From a checkpoint of a small transformer trained on Wikipedia.
Size: 16 layers, 2 heads of 128, 17.8M parameters.
Each number is 500 + 40 x the weight over its row's rms, rounded and kept within 0 to 999. Layers, rows and columns count from 0. Numbers have three digits each. The size before them is the row's rms in percent of the matrix's.

# layer 8 MLP up, 1536x256, rms 0.071, rows 1109-1134, columns 128-255
109:475539527508534465571521500503463519514500530459429577534553487465490485467503519550546522496574488561546470467516513510478480457508495516463556547387529539572493474524568483491464470472524507497534416552457475535490502505532535545451471532492524432521519529545570530569557470415504507425548489540524506427619474557482552499502452506421551467483526566486511480474477483497581461459450
121:487414497524475543475500477551441562421494545501478492508478491488497538426486492552439536520439481551482524503450510507473545523490497508501475491463547487485608516488470551473497552510517536491567459507428616407482465503487470478481497527474429438519561501499558508472515478488518519329545496475530550487498492498519509473497487510501513425507550542452562392558481550453551454449516
102:510463458488386479536531500549433474445512495466463511516505538526526574434497517545475507534442484513518493508532535500451590486518484512512525541498478494507479552498525461469451522466541514490484464497512500404446493521499516513467562527466494558492515457491483533527519510477517532498453515549494559444519468477472461457455478539510525427545528538507488446533475465497535482469516
121:481465454515467513503523483479535585435506538496536502497418519466485547533524465429484519488537499519529440415508476581524524585498451487536498562493485456529469546451537527445408509501525530473545484502532496450491524452492472512435504471520473487531526475501575446530510531451501572406501521401558428486531436587479544459443497609502501495568508551482505472465448500487501563535544
092:539513546431604533468492491512455510449590490508525476460540504558475427523510481462448516462571508501525473566450466493476503513498427504543485489477470494528499507534444505409486537493481528462477436534531519423505582549541524508479512590538509486534496545465525453531478465430486589488488488500517459544481545496523437410438503563530484590460467506482466515549496473511498539533412
118:489420458417551492497512482498484548522465504474474562513533507416495509513443419450433536543524506521466506496466522508481532463528534523559520462507550489558462509551546542498530503440468534540507486519441538540521451457503564467519581558460431439445527538474548522505547517503475533536479597478482468529520466551417564476455521514486489504580521470457472497573452469459533477489539
106:528520518516500554435462535428406605445475563460496436555451545493582482531490489517453525485511557511488460537473574553559498510506535501507561485515493472551495563529453513552470460434461505489495484485505449460500462502534464471452567431475441573433498531515560426570474476506503526468475471491547539495539455464422542453494510510499520495477498490540527578623451556468542489495471
109:444454527547489517507445497490533452428500482427537462470528587452444490457513474538517543550510440539414457367510504561460583440484515549543561503519495537513466484424487470536506499521564491454409452501480445493556489496602492489569530502498571474502547556482495490462486506459497479508471442491520396507491474474489476456489487532523500460514503504409435519452483510530491537568495
098:527525498469499531450546556410490545451515515522447549588458451457435505492497510506436506568505448478555462461481493470470552513513451462540522495466525517442507508433480440459460441428512513484472548495489507505514524482487530534495484488392496589547413547502485565501525469483464543481455484494533542435546471548450464460509442538543512535521475506549538508469499486497548555524477
099:528469556481508533521542500540524479503438483588493450503565454539540482467505568523473529469488494435462514512464476483488559509574462535497483479475546502557421472489477485488482493481448486491479455434567535442538539529497424533525469553488493432416443436488484569553533498438450574438541474505479505487434474487549465449440451549440476503569480515449464499425510528513431520478526
102:513455472556465520476427502532488522557492443484537528489489429489479540585488511416491515460468534540533527480461512539426482443504505479515547516400465451582540551529439463538423562509532518452498506546551562518615488488581590474535519502522460578447517465443504486475537572472431481412504494514533424549486542515470541495542476476563484539493536542454518462460461534464575471493561
102:449459518571536654426448463538502525548601499537494524495490514392535517493457446531553504461571519605495526469524521503499497437513491548509451539526471515518524544512514487403464501500450508546490516490510553566536520476590517483430486495500481464471445578478506497488478610481522458446485513566495478470615548542481534534470512486487463560449565501479512464496473546525499431473463
109:460498545490484454514529439487551535481450489479466524435471544464518523548464456482570515532456500530522456459526555536541500500501496545552482501449453538463492525527518475508478468488465460511506405467430500505455543509533564472538469492437527447449509489434521538474538483548470497464449404539503488496491494504471544506517416515488571450506453512485543515513454511474447513513479
101:520481440429548544540458479454444481475472475496511502489508542465466470444461523462465504526540564542491562457560566521466493595496487425502557498502505469529470589531509555470449439429495488504526472546463416523491484415480478453498462443544505475492590540457534432497511475453481492438513473526528520451538521509547455533523467476489547513563597477549501512483441521472518516538484
099:544477531532517511461511576546535495523529481448573467545471506459525489444517543534542521497467478521502510532491445516546524482511509524420429482538498485403606535462526493488462521490553479497429548484492540469522524500523540450445539480468477514462500525557548519551515476404530538461557562476567478488486468523517470592456496534490579555489520473550431552507487496526527497569478
094:444472510579397474458473506583470466493586514486508463449520486508539448482452558437518523464510462462469499531419462450505516517551455593525508530554464443466575509489558514495538543510477504385435513512505494414463473520511516569471525515453455537523443483449563450478542458438455561489521517504539518529483457447506482424520499529508473516460455454527376419483461527501475583555456
098:530477526547441579503528553495473557487479571414448469475475503449493479513474502500534532524510467513541592497541490526439517482517454629489509479464551509533448521449498410499412554487530526477506452486492503508498483481542541576531474574530523527492476460486440507509469515444479519487555578453478438469438540570450503507522539533538504540485570558470470422477452535578474483568478
094:435519485474531566478428493530497550494503520454432476512530511434512543466539488557476517562498495501500480443461504549531484511522513494507537566496463438439508537498464494439424510450546551471466430528533486492448479465529496530524474455479459475418578537473505472583498506479541504497565438474493471522582524542517560422479465546504577445516500523515509493587522539504484497555525
100:400484455481429589507388445557467445492515501409522477495539490517479446526499467481494537502576425492541585426531538506510516510564460469515503492448517518457493499469567528556441538503492484492473412504491514507514543485545541511471516492535530508513531463512536546536494564486530603515457514483511413497411480533497580503476431533536459527465565499513550496493474492456477503578499
097:483500525559519538497562520475449524452512541473452569471527434490413525506507467507473519573448487550482514475477502547515486426516524507530504605457513501562456501476467536491506462515570540515484499497475532523513537501514589495517560484469500526492457475539486544534513492480476518494545498565481425482542555470518499556482469469422528475536503574514544443487485571511504453490437
088:472506486480490569529487491449530497546524512478508464515496525523470493560491467478487515496594448429559508508558506553527484466511416565512486541459500562526521499520478462460425466541430509533544482454536473506469515526519505501438507480433501495475473534474502465548563592532495508534513544510495482545495466421469506509453462533584487591465477512566552501551510525452553555466525
102:486467470468538496458552524541481463459477517515545509495484535456447455492484474532531497481535482606496435547556546477435450462521470503460528530494509552454533510474561388524528482393472482482553433493467571520493563478490442520521566525486522480500471572559489447581510524493506505478450487530523477475501526489514491516448490558486452470498438502478551494535418514533537444534466
099:539478414551476535420508486431485470444445454468440496433480475419498450509454553488453504471540489549474519461501535496462537563466570472536508465459492464503489485561478492524501470470493458480474483548440489554549543451570493565486569523500537492421505575493509491453493501521459462508484489527530439453500452523489545486479492488495467523455520530551477515475489498522526456483487
101:532453498446471535551465493439519517595482503484446524502460537479453439567545512490554534497530489404474512521526495551552521462535561489491552555517549407480542606488486501538513516477520510531491551527539486376523462514500580487425552498498490512581510464555548481552494474529510471522487549516498457494525423483466517549562491505483514508489484546523467498571481466490440497500478
098:598487532518493505473505569511512498487478559519490510499547510491500519501503496499490551512516468514529467469452445465571573485456473479479498532483533467599545581458492504486478553461493553473535537499469553503451461506510553441443538507519494421557516469460451430467537575460421507494488489558501506497557521481538481527492469512538483479448526489494509460585480479514460472504587
101:467515483521551577548567555535467544544495524539525485537493476495503545489496539417533537579533511571534596529526528511426532440529487519452539511528482500549430499501485477522527500478530510458605381521499481551530508529492504461475518472514481463431485547471525600567508521502422468480467485469529504495448487472529478413514484494528536516474508583516499491552480521528461520522432
# layer 8 MLP down (transposed), 1536x256, rms 0.0632, rows 1109-1133, columns 128-255
109:541468464486465534466464510585463467470484509549498554463492498578592542489535486437502562514550482475429454477370516451410449505528493584440500419532468512478513549489502476465467506492573537545560601452480463486497472500508502567523448455526532456493524466519503454444455503488480514500478492529481513550445508479481472570476505464454457457484531523528489474510475469485505525508498
117:535416431545489515475550477533490536487551495531528520601556442516527543435543513558469576519501512450507476511565535465504535550493432522522481456497550495549462533486504483482521474446480548584461539507463461469485533531595494518498551478507454512468475458503424511482452517511497494457463539516500494506533452544427537531507382496493471468508468495522483526511565498544501491544533
097:479464484538441569490530517545496436467532526500469511450529479474488486438503494427470581547490501510494469470417463452528494482422440503446446483574550448505500532476441519439542557553524528427480532516533457423510529527531489498440503524512511558514407474568441513485513495515467535487444489480482515514495480517510565484507492549450519486575471481512513531566438475491522481419487
116:483508457489463470529505504510524472433451483498503544493525513516481537527522457553468470528505565579481484495540486495406559483463470517557527523513489415446509503528531483491397490569485507441557435530423407553520467373482459393483532581548485525510559501453476505429466535488526453453521528519554520508526474474484518383487549520558529539587476540506434435498505417553470532520485
089:469471516464431554545575533523455481597551523449484442537503434502530547494479474439473535530515502441474584414587521526463523522547524475486452445431503449581497557522479477487568494534493561495495606506571489454481465520584552464446502479538499473515489534506518465549514523480475494400497531551433511530520523449420544495561494484462509506541552481504515451498523468463494495453459
122:483437473485502505578492452509441567533539461487488451558621483464571468477436492503492484511480528491461544517474374544539527523518484448464525470480559551507499467504548494489496572507529584517489526487470503459460421536499546486496526504507540460471570499414532511535467478505456602495499488464493469506467468522491394466477499513523519468559533489521453516512473502491464503458507
108:528502524465529501443474534469538525493538575488481432482517539518500496478422462469479535540508497449515427479484522566500561483520474457458486556488486534560513462444473481462503522524430502455498487494552470466507581542522423542527470443485548486462514560536554482510512493501589471504480427563524474529453521485508467459522564530513463565472564438521526505500555560537513507442568
109:467524516464514490634458505531496438493502542473473522437515545560486577517563524519495509462570451516450529551537454523529511477545551549485441499524491506552565484529492480541506572469537460472500473523531471552510471420535530440485463489511471489498498506514527547506456502545483493493552456409462471561560485524587512449504445549436482571508514513439555472509416504487489436514613
102:515465465500437537451593515457463466513511460526464520457488489517503524503523527458535431475502452502523495515441444554421512466521485516514472485427565583544567557547436501512421459548528472461528466471578493476602491486549535543461483520463537472541519455485446471470509564525425416474514545490501473525470466576485591477547486496515490493533495567502483494482464525428519555441477
098:459430538579589451473545453437435515440536478547474470537596467498474461401523519474527458540504534475521550458502493438474499451486550494512411464459561457426521448504490571494564419472471504467504506490513484510468513459453508496514523438416491508482502452498454486518523494458466455473550452486504546477523491497399473511547522494440476494490480597460471480526484526489528414504548
105:457513527535444546487597503495532495460434500479476543487455497507442471522430482527462517520458466520563473512570478535441517527499517440497510492489483524536496488464494456475432506474437514424431504535440503471455461551494486505513496483453478545530550490544509539483548476529543504478461423440405482455438582506596425492470457506470553518465515504524385489520439465512516454488526
098:430467454502439496544531481460470500506446515537515463557468508496515465475530431491484473565497522525539475543537485523470501503517413583531500493546543511451556507530541478531531467453513482566498539510494480552462477507509522554494479496509497473507487480482445485570471478475495530435453578514487466540483590490541536379466480487497537495408480575487479524434565535522409473492450
108:509515521460553410526445484494515495518505575559496489464475509574526504519471536484514526558483478476563512511443476458486453457495436479542455514433525476471539464536501486569520487548498453494568488499484468453452450461521496470474473537555488541480449443559529472526446482526544524521447550581491497514453468546482504489461495492494451524525467373479499447559526453542507506544492
103:452539551514451477559506459462570526546559498478580531485479581531491533467535551512534554529406504527500522487501474569489460517499463545495444435557445484609485441466475506461515465472491512487432522510476568548503507525505491451534506478448454534523505465443525452571524456512538460448461507479446481516488517444567513540568529535552507521550580493507443492517520498546518497482454
097:576471505570505557573596499558490401509476448508499500510559407549522479459472512480534498493489504468464535484549503513456505508518536440504485583478505514504495515501478556502483528530548522472500473453496531480487608488492554629392555496502503433497505495492495491462546519533475526571511521498505544487500465537515384424470464391525500472482463465480528472476527477510570535508527
093:447503569412562516488466513503448519508441456510523618464485519476496504504466530536501603545500452506494582499520573582519485489489570479513550443506509466569505490528533514456570444475490470548480531569552538485526497486493507456488559532534476547491496566558508489552494524558507429542501534517461508524424493405496530610447470448518461490451449464481515527486533528513531484396520
102:471541530546464538506472544518429478555483472472525552532485539508607543469456469455486473488533459503561482501535534537484459435487501551541464519474500505480459485519483473493524481477445466480581396494489557445463472456406453448440588548549543506525478384517558516452478461458444522526529542460576489488468480521497509529450456544498518468453500552524469492505465520466484435517488
098:496550526514510458403499526472485434466470562548483511493550500553494492588608510547520474475492459532512456527501513458485418493408505553563413438557524527450478502488469550455454452480541535574541455541525575502443538460464518531608518514524487491536471482493528508554539531572458528491478488505529489520553443493502555541552489537460471532484469473418467513511442493484547471528505
100:580575527550529527506500497541487479503474483559480562478448524457472516555491545469511460560567426537464426516475575541446553522393468407535501524516432491414562509434448499487423514464482494573466493478448516493531407539507501510496501495494488525517524496450434490471507512537525501531464523486581576523511466470496431504548497452538490463496453538480551453538541573496496485525472
096:560491478475525517510547421487502553523484462486546512556592491602511515480459444447554511515558466443462396521520482473497565484491491501520515472556460524484519519436530382426446509459523552517511478511489485524483508485492479526525477468550529520413493503582486543498555420508500569488431452486524567498535547460565506513522537518602468516486513603485511518459507528536495457514505
093:484534566443541448546472423493514529489420569512499462462487480512427466488469481439521425442542476506492517498496456447439459530440537441515483426573487533526522465564491568514486574472483491490498436469548448515493481459527519477520420545436549467465510482489491570465542506504566485552501487513541475485465482475522509478571547442512435495478503504518520507556461563495525552479511
100:446492527449494544534438527445561545518477540503506539452548508438538551496514469509489608458472571455484466474486481462465478498524469528480538498521500491499483552440435508441526562528504493470412442498464528500517390479483501560542492430531447478466522564524508427499494462493481495570499516451580483528467509552544497584499517551493486492501503504457480506474540442515496506516536
099:566470560526540483505508446499427532439416472543542523482458471497524411487511558531529482459585512509563478505565479553501496497472506512570490493453506441475506536524538519502534514559532477468524549504475478470478489475460473478474491510505453465533536496462401578586510430474525517455533451533505543483470518466497447498534524548473473518435532484499511541490519454419553542493510
099:441472540552467453538506470478560442476467503529550577564495518529521493510504491511404540488507564506518567448484485530463497549519522497455498499541508483446485504467528444537534515458509486480445620495505482484519548423452518510496502546466515470585443525481470477437532483483544539497491529482508461499557476554511500514587531449471499558505467451565491534518473459464431462474489
098:472503499474466495501566559592517552486521525485505564478546556479497529521563512481502494485497512566494437493445447522515469513428472455468540469497469463589553496468497489525430540478507499461525496532513476453494492498500482500552484489542547476536513504483507493512459549542479462519481495489527438516526539525483450520509455460457573556527406474513542587537528510451440508486516